{
  "hidden_size": 192,
  "num_key_value_heads": 4,
  "norm": "layernorm",
  "norm_eps": 1e-05,
  "bias": "all",
  "tie_word_embeddings": true,
  "init_std_qkv": 0.0256,
  "init_std_o": 0.00502,
  "init_std_down": 0.00502,
  "lr_head": 0.00617,
  "final_lr_fraction": 0.05,
  "batch_tokens": [32768, 65536, 98304],
  "train_tokens": 281300000,
  "max_steps": 4572
}
Each number is 128 + 24 x the weight over its row's rms, rounded and kept within 0 to 255. Layers, rows and columns count from 0. Numbers have three digits each. The size before them is the row's rms in percent of the matrix's.

# layer 7 MLP up, 768x192, rms 0.22, rows 540-589, columns 128-191
103:108097115055123143106126087136165116105151116125136187129160094121153124092132160092127157137190132116157120134138086127115122098146129116088090098093135126146137132132135099115126098145142088
111:137198108161156153133131092123177118091094124137116164116123091149123137132117163130145134172140088138150141131135123156167150131131086125125140136072143124119160133171132144126139147126105108
096:104145084163112176070138142127138139135113123107116159124140083185144151135127132098152128151103151135097094131165129123138095120156114133141140137077150106125129142073114114104129082164076143
099:132146113144136135101160165096157153152118142117142113102130158142166142161143143148161106156114130163123101133111121122141101160152128109108189128104134136110113121163115103123152097132109099
100:140093144147117120069071158113125149097137190135165124103168092141134126148140104105151178146102170095138127132100119131148135124096203135168097150143133126160121154129105140128123162114086145
097:101136124128130159136134112114110119144098147140123159145116082163130123151110154172162108121149124117208168058127156135097162143147117098132114117138128126163100116151071097144173096144134117
105:138118137105138077106135117091132143121101084104122125138133153123141149107143107121085150134136155139113149065138125100114108084142138164153134101133109146129168106171112138098177121147141128
094:108101122163160130102124162145101100147141142149096102133103128104141138108150127131104162140127121135173136105070138122130085138079141179132171120120147111137132103109107104115141116115161103
104:128141113141132149101110172117163184091122153135123139142078110151110132132143157153150138177137113080124113135097127130128104169141138119130118139110127159125124114113127146125145110138176113
086:111116153114091147131105147113131117118180085139084124149166172147138103115093069115133121116072122133146090126133140139155081139114102115143115118106131132146081129151094142105113125150112145
094:120147153154100126094145161119148146127168126125124130119087140125106148085080100128163121143104142129100172139155121134092143114124130139166120151133141105098109120174129159114158144109125125
102:154138148119113087088137126137164142120153128136131116093146117155124101078189108154095136111108144168162166119149139154162090126151149062105121155112143155126109119159129138113117135100129159
089:172148101062142155121120091148107118119132141125114124115099129149140125158118053117120156123107111169114131148129121080131114095173126121148127117133106163163145140137146128108132136166148120
086:101137116121147116134160088134138095098143083087138135105131170123116114150136150168099133115107128127116134123119106104152123101120114129124148122142114117117160129118079135141088160163118128
093:123168117155102103185136138142131116138143114176155159118130168132146148104123108146137146124187137136110145068152127144149140112156145077139159148107128073122106103150104161075117141128141135
098:206124168138141182127091119201078132099128159144127067167121117105095105117105129157137158106126109093151145068104121066103160101128124137130114118170119124119170172158141131111128154119108133
092:137108144118122105136106115103142140115162098124133140120130135117110155158135117124074145135161152081104124171129102145091130108122080125124153181110142166118170159099128155122107142109145108
101:152096106103125123115099141115137097124123140126148120086127143159161164100163141153131152089158129090156091150125121105170158132095140154157105152134131098130120084115126150105135124142160123
080:116117120113125129141085106101098133137126074152119123141119131135078120128094092188115100128119128137147131087069142117148110124167115131122127174094140128145165086148122180117109135105136134
096:125137123140150130147091162155140132164134095142066120113118124084114137118146144086152143157117104129090158159123147150121136068094151112100143090134143118123124084076140113151132134121140129
100:148121107129096145102129126151108140121152128107127177094120105166144118126147104104177158104124149104123080103120147131150143156137137119158112102110160160125136161148126081102108148140125162
099:138118126144117150130086104139163157128141101118119138160114090127103131099134112130122143160123188120097130137154135107178127126173150138119179113108141138207091114160147165063131131091101123
101:114154140115115179113131117130158103141088112125082129111134136150157140103094096132130132132112118125191079112096116135155161153111108118166153101175195096130102123122086142142143085155132132
104:116088143133149132154110115105117129146093134113139123132121120128127123104145117150122136118134107100110152135134140156119125102144110132124110116159141095108115163133159137147119157167123140
096:169137104159139124133136121116114093090148086126133134137121162134153156114156163132136126117134136097115151156127117130133147159137106114156138129210175136162080128152132140120122137147123146
102:067134121155102138143138107072105118112148180102131078111071164185102092117120113119122115122126124125149142119117106111159130134135136123166173100109140132116115153162100133144109131184095146
089:118136118137142149135091155153086096135148135139128136167104159149117107121155120152115152170142148149129109124112201114138148150100120129118129130108158130171120198142122136089119145136156146
102:122141118116145112136108140144157140149130152141104110142105095084107122137103154145171135145152137143119109142100129171137114114106131161105086140112171115077152143131159132122115093113093117
109:118130129105121098138123145107154129101097100130106124107203105120154121147118099100149158161146138140115142144161131111122131163138159095128149183079148108139110143148158129155113099116147129
098:151094126103147161050166169110101116160138089119098105128127148129146138094107122150124116115118153073128155099133142152144119173177129137110096106143147145104118153128133111117091144118098106
101:136101143140156178099129125122118109135106101148097088135113111174153099093153145133127139158097114104112108079127145147120141144127118120104112102153145140141144112112134116130161116101128117
110:136134119144129141142109150163147116066160126180111120137114186161101127134133120122103111099125111095082113153121131143098143096077117137134109121118179146154126093121115105138101103133166142
098:107120143124183131116118148128150094175088113135162132123131119085122146125104128153140147122156093097139141120138134116161115106136119104147126136149123114149142146143153131126123160131104133
089:116131159129130136113140136145101158131136090117127138169147141101153120140132134144106081118123106143117105131160105137138154154190138095132125102095139142103116154142142106134130115183138100
105:160140163162099119121095165108122086149101141168106157150162130124137119136126109114123150137118145116170122136129090174131135088102159112155128076138140097099129125153154123105113136148153086
088:148133110132156098125109168109166092173094107156105110132159103092126155161150110127102181127142121164103143127094127104126155122102123110112109142125139117170143122097106098102142140176127153
088:128130124097089127152094126194172126165100143128123144119181154133145163052144143130132110114100117145103163164137118109137131091133106161145110126140154117147127108124105112147110095135118132
120:138112125139125139154123169109153159116107136125127114128129146135151116130132133091108145146102101135098139084118102130116078175136138066127136120170151103120151152090078115151152147143097152
106:136160119145091120142117142142147145102123128144077113129099121088182111179100138174154118127157159085117112126133141128131154121107132132155134110126128135138128065079107199135143099144143100
110:119109145134138128104152113169121159110113105131136166121132097101106153147122103138134157138127154147103113129182099150164097085143092093139133155171182108081107141125106101084132129177115157
107:131117149114117118101109162161119138180137132105154144120130135143145126130139165134123132114174131135147125140076133130135098108141097117090120095121121134121081110200151152097124084149102124
094:121131124185102102124118145130149095087120123153141133114098139118145099148137163148176084150123135168128133107076136132139151064116133165107129158116116142129108138111124132130176108153132148
109:138166172130131111084139186089117133080139112126075133125170116111152125113127143117131135128151129130151112083130132122130134129089090143126108137112111134129146169126112116124130135101096154
087:119104156153103171093170172113116115115182153136145131116138130139112100099163164107087169119158141157113126095081122159136138100126081113167136136131118163130143172113181115144096089094081149
093:115117113132119105102129148114103084162150113074090122084140163166101137113119136138118120137148122120138156146132165123095106114148127150140121121119121176122153148128147083158177175149113132
088:149164113131143157112081155143084111143131149156147131084105122147132092118107129150144117133162099147153177121154164127134140176150105121116140058138128122107127132153116121131121141131121137
100:149096122152135124066136143142108127131155126141147133098145083127165107124171139092118075107122123138129106110122143135114153163076164126122164144110136083135141095155116162123111123100085107
111:128165085109129158121135076160121103133097119128122107174137132123141146144125123095152079147173098087111104112130081120124122124103123113171159149122169170104161115091173143122125112159095116
102:116141119121138109141080117104120186158119111136142150122124134162119099121077090144145152100164158114158131129138126157190090129087140132124117098123128105131169141098127140098172124171137137
098:144132133121136138155077121132176091171129140097131130119131136133115133134134140127181058139160146087081122118144160102129129156118122122161142127174126160156157120101120132129167129093112133
# layer 7 MLP down (transposed), 768x192, rms 0.223, rows 540-589, columns 128-191
101:108156155108165137081111088090104126127147087114107149117103115132136153122115152148121135102140149156103188131123117153165117108127087147154114125124143137129140133121146142150133127069146084
110:146134159110149155118163120103126096101137116138117096151096126102122127125146101128124130118173123136176094127080140081141161158120099162138096152091102113135110090091111139107115138104144148
094:124113145150141105144116191132130143139129135132105115142055155084117164123191116111110136125120133148105157119120117084099152135158157122154143106150116108129097149130127129094113120130103102
102:131114130114111110074116133110119152136119138144119164090112135122163119107120160123123148125117137142089183102128149153084124161148158148114117105113092123136114155133135099121092115132094128
099:083129149118135106123123097143157121112150136101169129136105179111176125090134086107133108126134135133104123118124120150102088145156121127144142126148098164131133123069154132148135115105098125
091:150107127101145122100134174132153157169124091147155146119104133111122095133115125112124143147149156122108161135160152099140093144158075137133140129109124130162151113078110111117106102106195132
104:127134146127102083074148155131123126117126143156132138137135127180095161196115151131129109134101102138112077097107140082149150097139095140114108140092148143144115117139168077152149111146089147
092:145134174129135155116127122143140152115099124129157142101164099164100096119165127091126111133111094120083133102129134138114130139103161172162156152109100123146182150120147113152129172117094078
123:144130128148135145142145125146197163166147147174151112133110105135097095143139100149110135138145171169142134120167127099094124163114123127133122114105136116163094119118122096127143133146147100
082:154118156129115131117146111132155105157132119137128116136117096118130111138152129172107144161127145127132136126153116120138128115154150135121120100114123135105127120103140181162070135073153156
100:103139131094136123131100151137111154149120154120122123165086093128158089096133167107159120155137107203148121133163180117149148110115161128136103163110150128111133137120146139155144136142114115
103:172159102112150129109120130139110146112110150100103116102175124118132068109105151168139124130158109108131102144144144146126121111124132099161118131158091146153126138142141163094095149105093143
088:172159133119096113143126119125168169107107142140148138138149127154163132156088136083107108151079141107098070116134159146112103142134156137140137145081145160087136138132111131093076123145089107
090:106114090117152166130117113153135125134134134147129145147138116119105165143102144141137143187147121138125107153132136162159103094137165120120094121155152129130120125134140106137132108102082150
097:139144117144126133162112121172150125168093104127089128165151086135112121164114098098148075097115128176127123142148156134128136105110112183138124153177155149126156111111144120116091166160175132
094:131157131139122165117124153098115125102133133159114112107142089129099112121165147100144117183070117155096165162114145145127142114131125161117150117112153151110127095171145162137135109110160112
095:166081114104128136105146098098134142129148123115108118113134122093158098108118106143104121120162161105131135120103122101127128176111128158137071143160151156151187123113141085120133114148137142
104:077121146136120097131142131143141125131095106152140119147154105063103164126160113120118152115135117100124138133100112139114103112159099159081136137148193079120084123127149119135090097121130133
078:155102141138168122171148086118140107075112160138169121116139133145125147094143101116127132116109084118104152109116127105121112129140115148142085148173070136100133125142150109142131134123163154
099:123108149124118130138120128156117126095122171157181117158186157128213087169111112121134141128112122167149133087126151093167108144112104142148142150104108119136141122101146115122129095126113151
099:144132123132125111128106117105152142168127092114078120143110127113151133154094099131141135121121083137139114147174127129123152115121143147127157149122128109107119116113112151159096118133139125
106:172133123116185172139180157162128113128108125079131120131133113146115111155124130099095136128161129118130123114109078153155118170092145111091126143061140106100148134132133122129123162156112090
098:128175139151143163143070137106080133157121099137090157155122131116096149119161138111110097125129128135090148118126161126143092108145097147124128194197091079118120120094117116137111132169147146
101:187110129144131112106095104141109113146110115114144112140132113138136124134143097142080139117127113098108125139114134114150102143142116168131104109147122158125131105073113138092117170151150143
099:166149101098159122110112135140134152139175187134104111162117145128091121119087094189126107172103126112143119157143125150111166125102102130140082159139125124116122110134104134090163104088102139
102:125125116150089122142150145151159166112123142136102084154168146081123169135140108076143136076098141148101132120115082090160110136167131111157117107173099075133161137097160132119140147163138151
085:140091096126119124111084161154169147134058122082089120171158111163148124143118120156138142160140151152152061127107153104105148127118124109137127140124125163079133114109117147088122142142109167
100:113157076102097121171152097150126171087122071132097111086152113158113124124162118166141145115126157117133089139135155103131119105147096135197159114122126146128124123130104135104126137106166134
111:128115090116091119139163138084110092105123119096102126118168113086114112140110113131101181097186161116125177129127153072132115117132147135126153122152090122137130131146114133111110128139164107
097:123086127154172130161121121126127115080135099157103149156122126133090162154110100146084114136114148120149154117144149123129143110088173100148144128180124141118118123124146080092084066116118158
097:146138095135113130094114139088122159146156119105148133128133121122121105111155137126115123145093159125108121142131147160118107108113155113111107080165131159099151120163077128150108115135142114
093:141117154124131099130138095102121108122121159115126139163133107193146105106149130116076099102153162134167136120135138129100146180150114128136137127159156092129154167152092152124127071145127099
100:141142117110113130137137185147110142118124096125100106135151091165150132107126155113127128104115131145074119156087131130107137120173155166174126130130164143106106097106142172139099087099123110
098:110143178094127153113148117141140151153127107162153130133133157132142130096098118087126153127118116113130137160135100115151121096127115129095117126121179161142122132116125147138170147130126115
106:165097113101126116124112100123171109130116123101086123148111143191154101190145159148117145103142105163115138110153135155110119124140136142113132110132161143135181156129127122086145112126104128
091:126105137129106137081168123126122176145143126156127092132107138118101104161136119182149099132140184092119139135127104120167097129130166124097129154125114122161135123157136157100158158131122125
087:094156141125160094137135133117149100079152092138138136116096091154131134152116129149133121153155120138097120133155136147112117120088090141140151142150119120120108178154118148128127138105134148
118:111155122107111086130132168119120153081141147161163133147178141120110121131125159146128115109136113126079137124128116107169119134124076145127123136139127145131140144111134129153137155154106133
109:162132153183157139129167132150138124174096141118139184120153073097107172154151106125109122115134098097153100123109111102095173144130137128140160140131123126144135122166122135144155113129103114
105:144135149137116108101125150101086129097125143139131148131119130100152136141088143114150104172141129093092096116103125119098081140105129135103109136107079129100100136153130115150121090106142123
103:128121118102119103154107094154120072154124119109104145087140110110116147145163124104161181097111083125110138108142152106153118112117163164104118140102072134163145095163151141104097111127107095
093:143115143135146152091177101129101115140158090144140128157124104073150126124116125170121164154130097105157104097137107099104145163130146112126168190095136102130095144120106135110135133106135109
110:109117131121133113114126140127160142141108152170141167140107133120162116129160123130103145139125157147137106131159115138080126102112125143158137130071119139171133157109086145124101133122119100
087:147136119150182126128104135097137110129104129187141102166122095131117151073098106136075127141080122134142153133150118134158131171120107113135147131105150107085169123129162158166121152116120113
099:129105145116150137111096163141063118144152158140103123133133102118153151129111191172106124138122133140133147156145147176133161116124119158142113133115129184114157090161129115129126086161129126
110:116095111147129125093153154086151156111118127129109115173115140132129124130099125108172107142117164162134076115138131122173130136100097197127127146107133136140160142155125115145095138145109143
089:147174138112109157127136126123080098113141124137152101148129128141087125159125110129160139155171076102106157125167164103145125146126116103138127147105100133129133133129192119105097101148155113
107:147120067152121151116087091111126152088130123140177120120134139120157139144163141178148102139109160135158135200102156117165081115141123140175118177109157130111128082140123090134125123113125115
102:134126144145112142127155123090114135138149138144140099145122093141156102121145108110117122084158086151114105147103175153097137073138150114147145151127133141157084107146160137104101128171105169
090:086149110128133121100149109166120132155157129133161146166151153162121098114086066129093102123088097144118138173119164167112181097094151147134146138109136093164103144106138132151118156131136154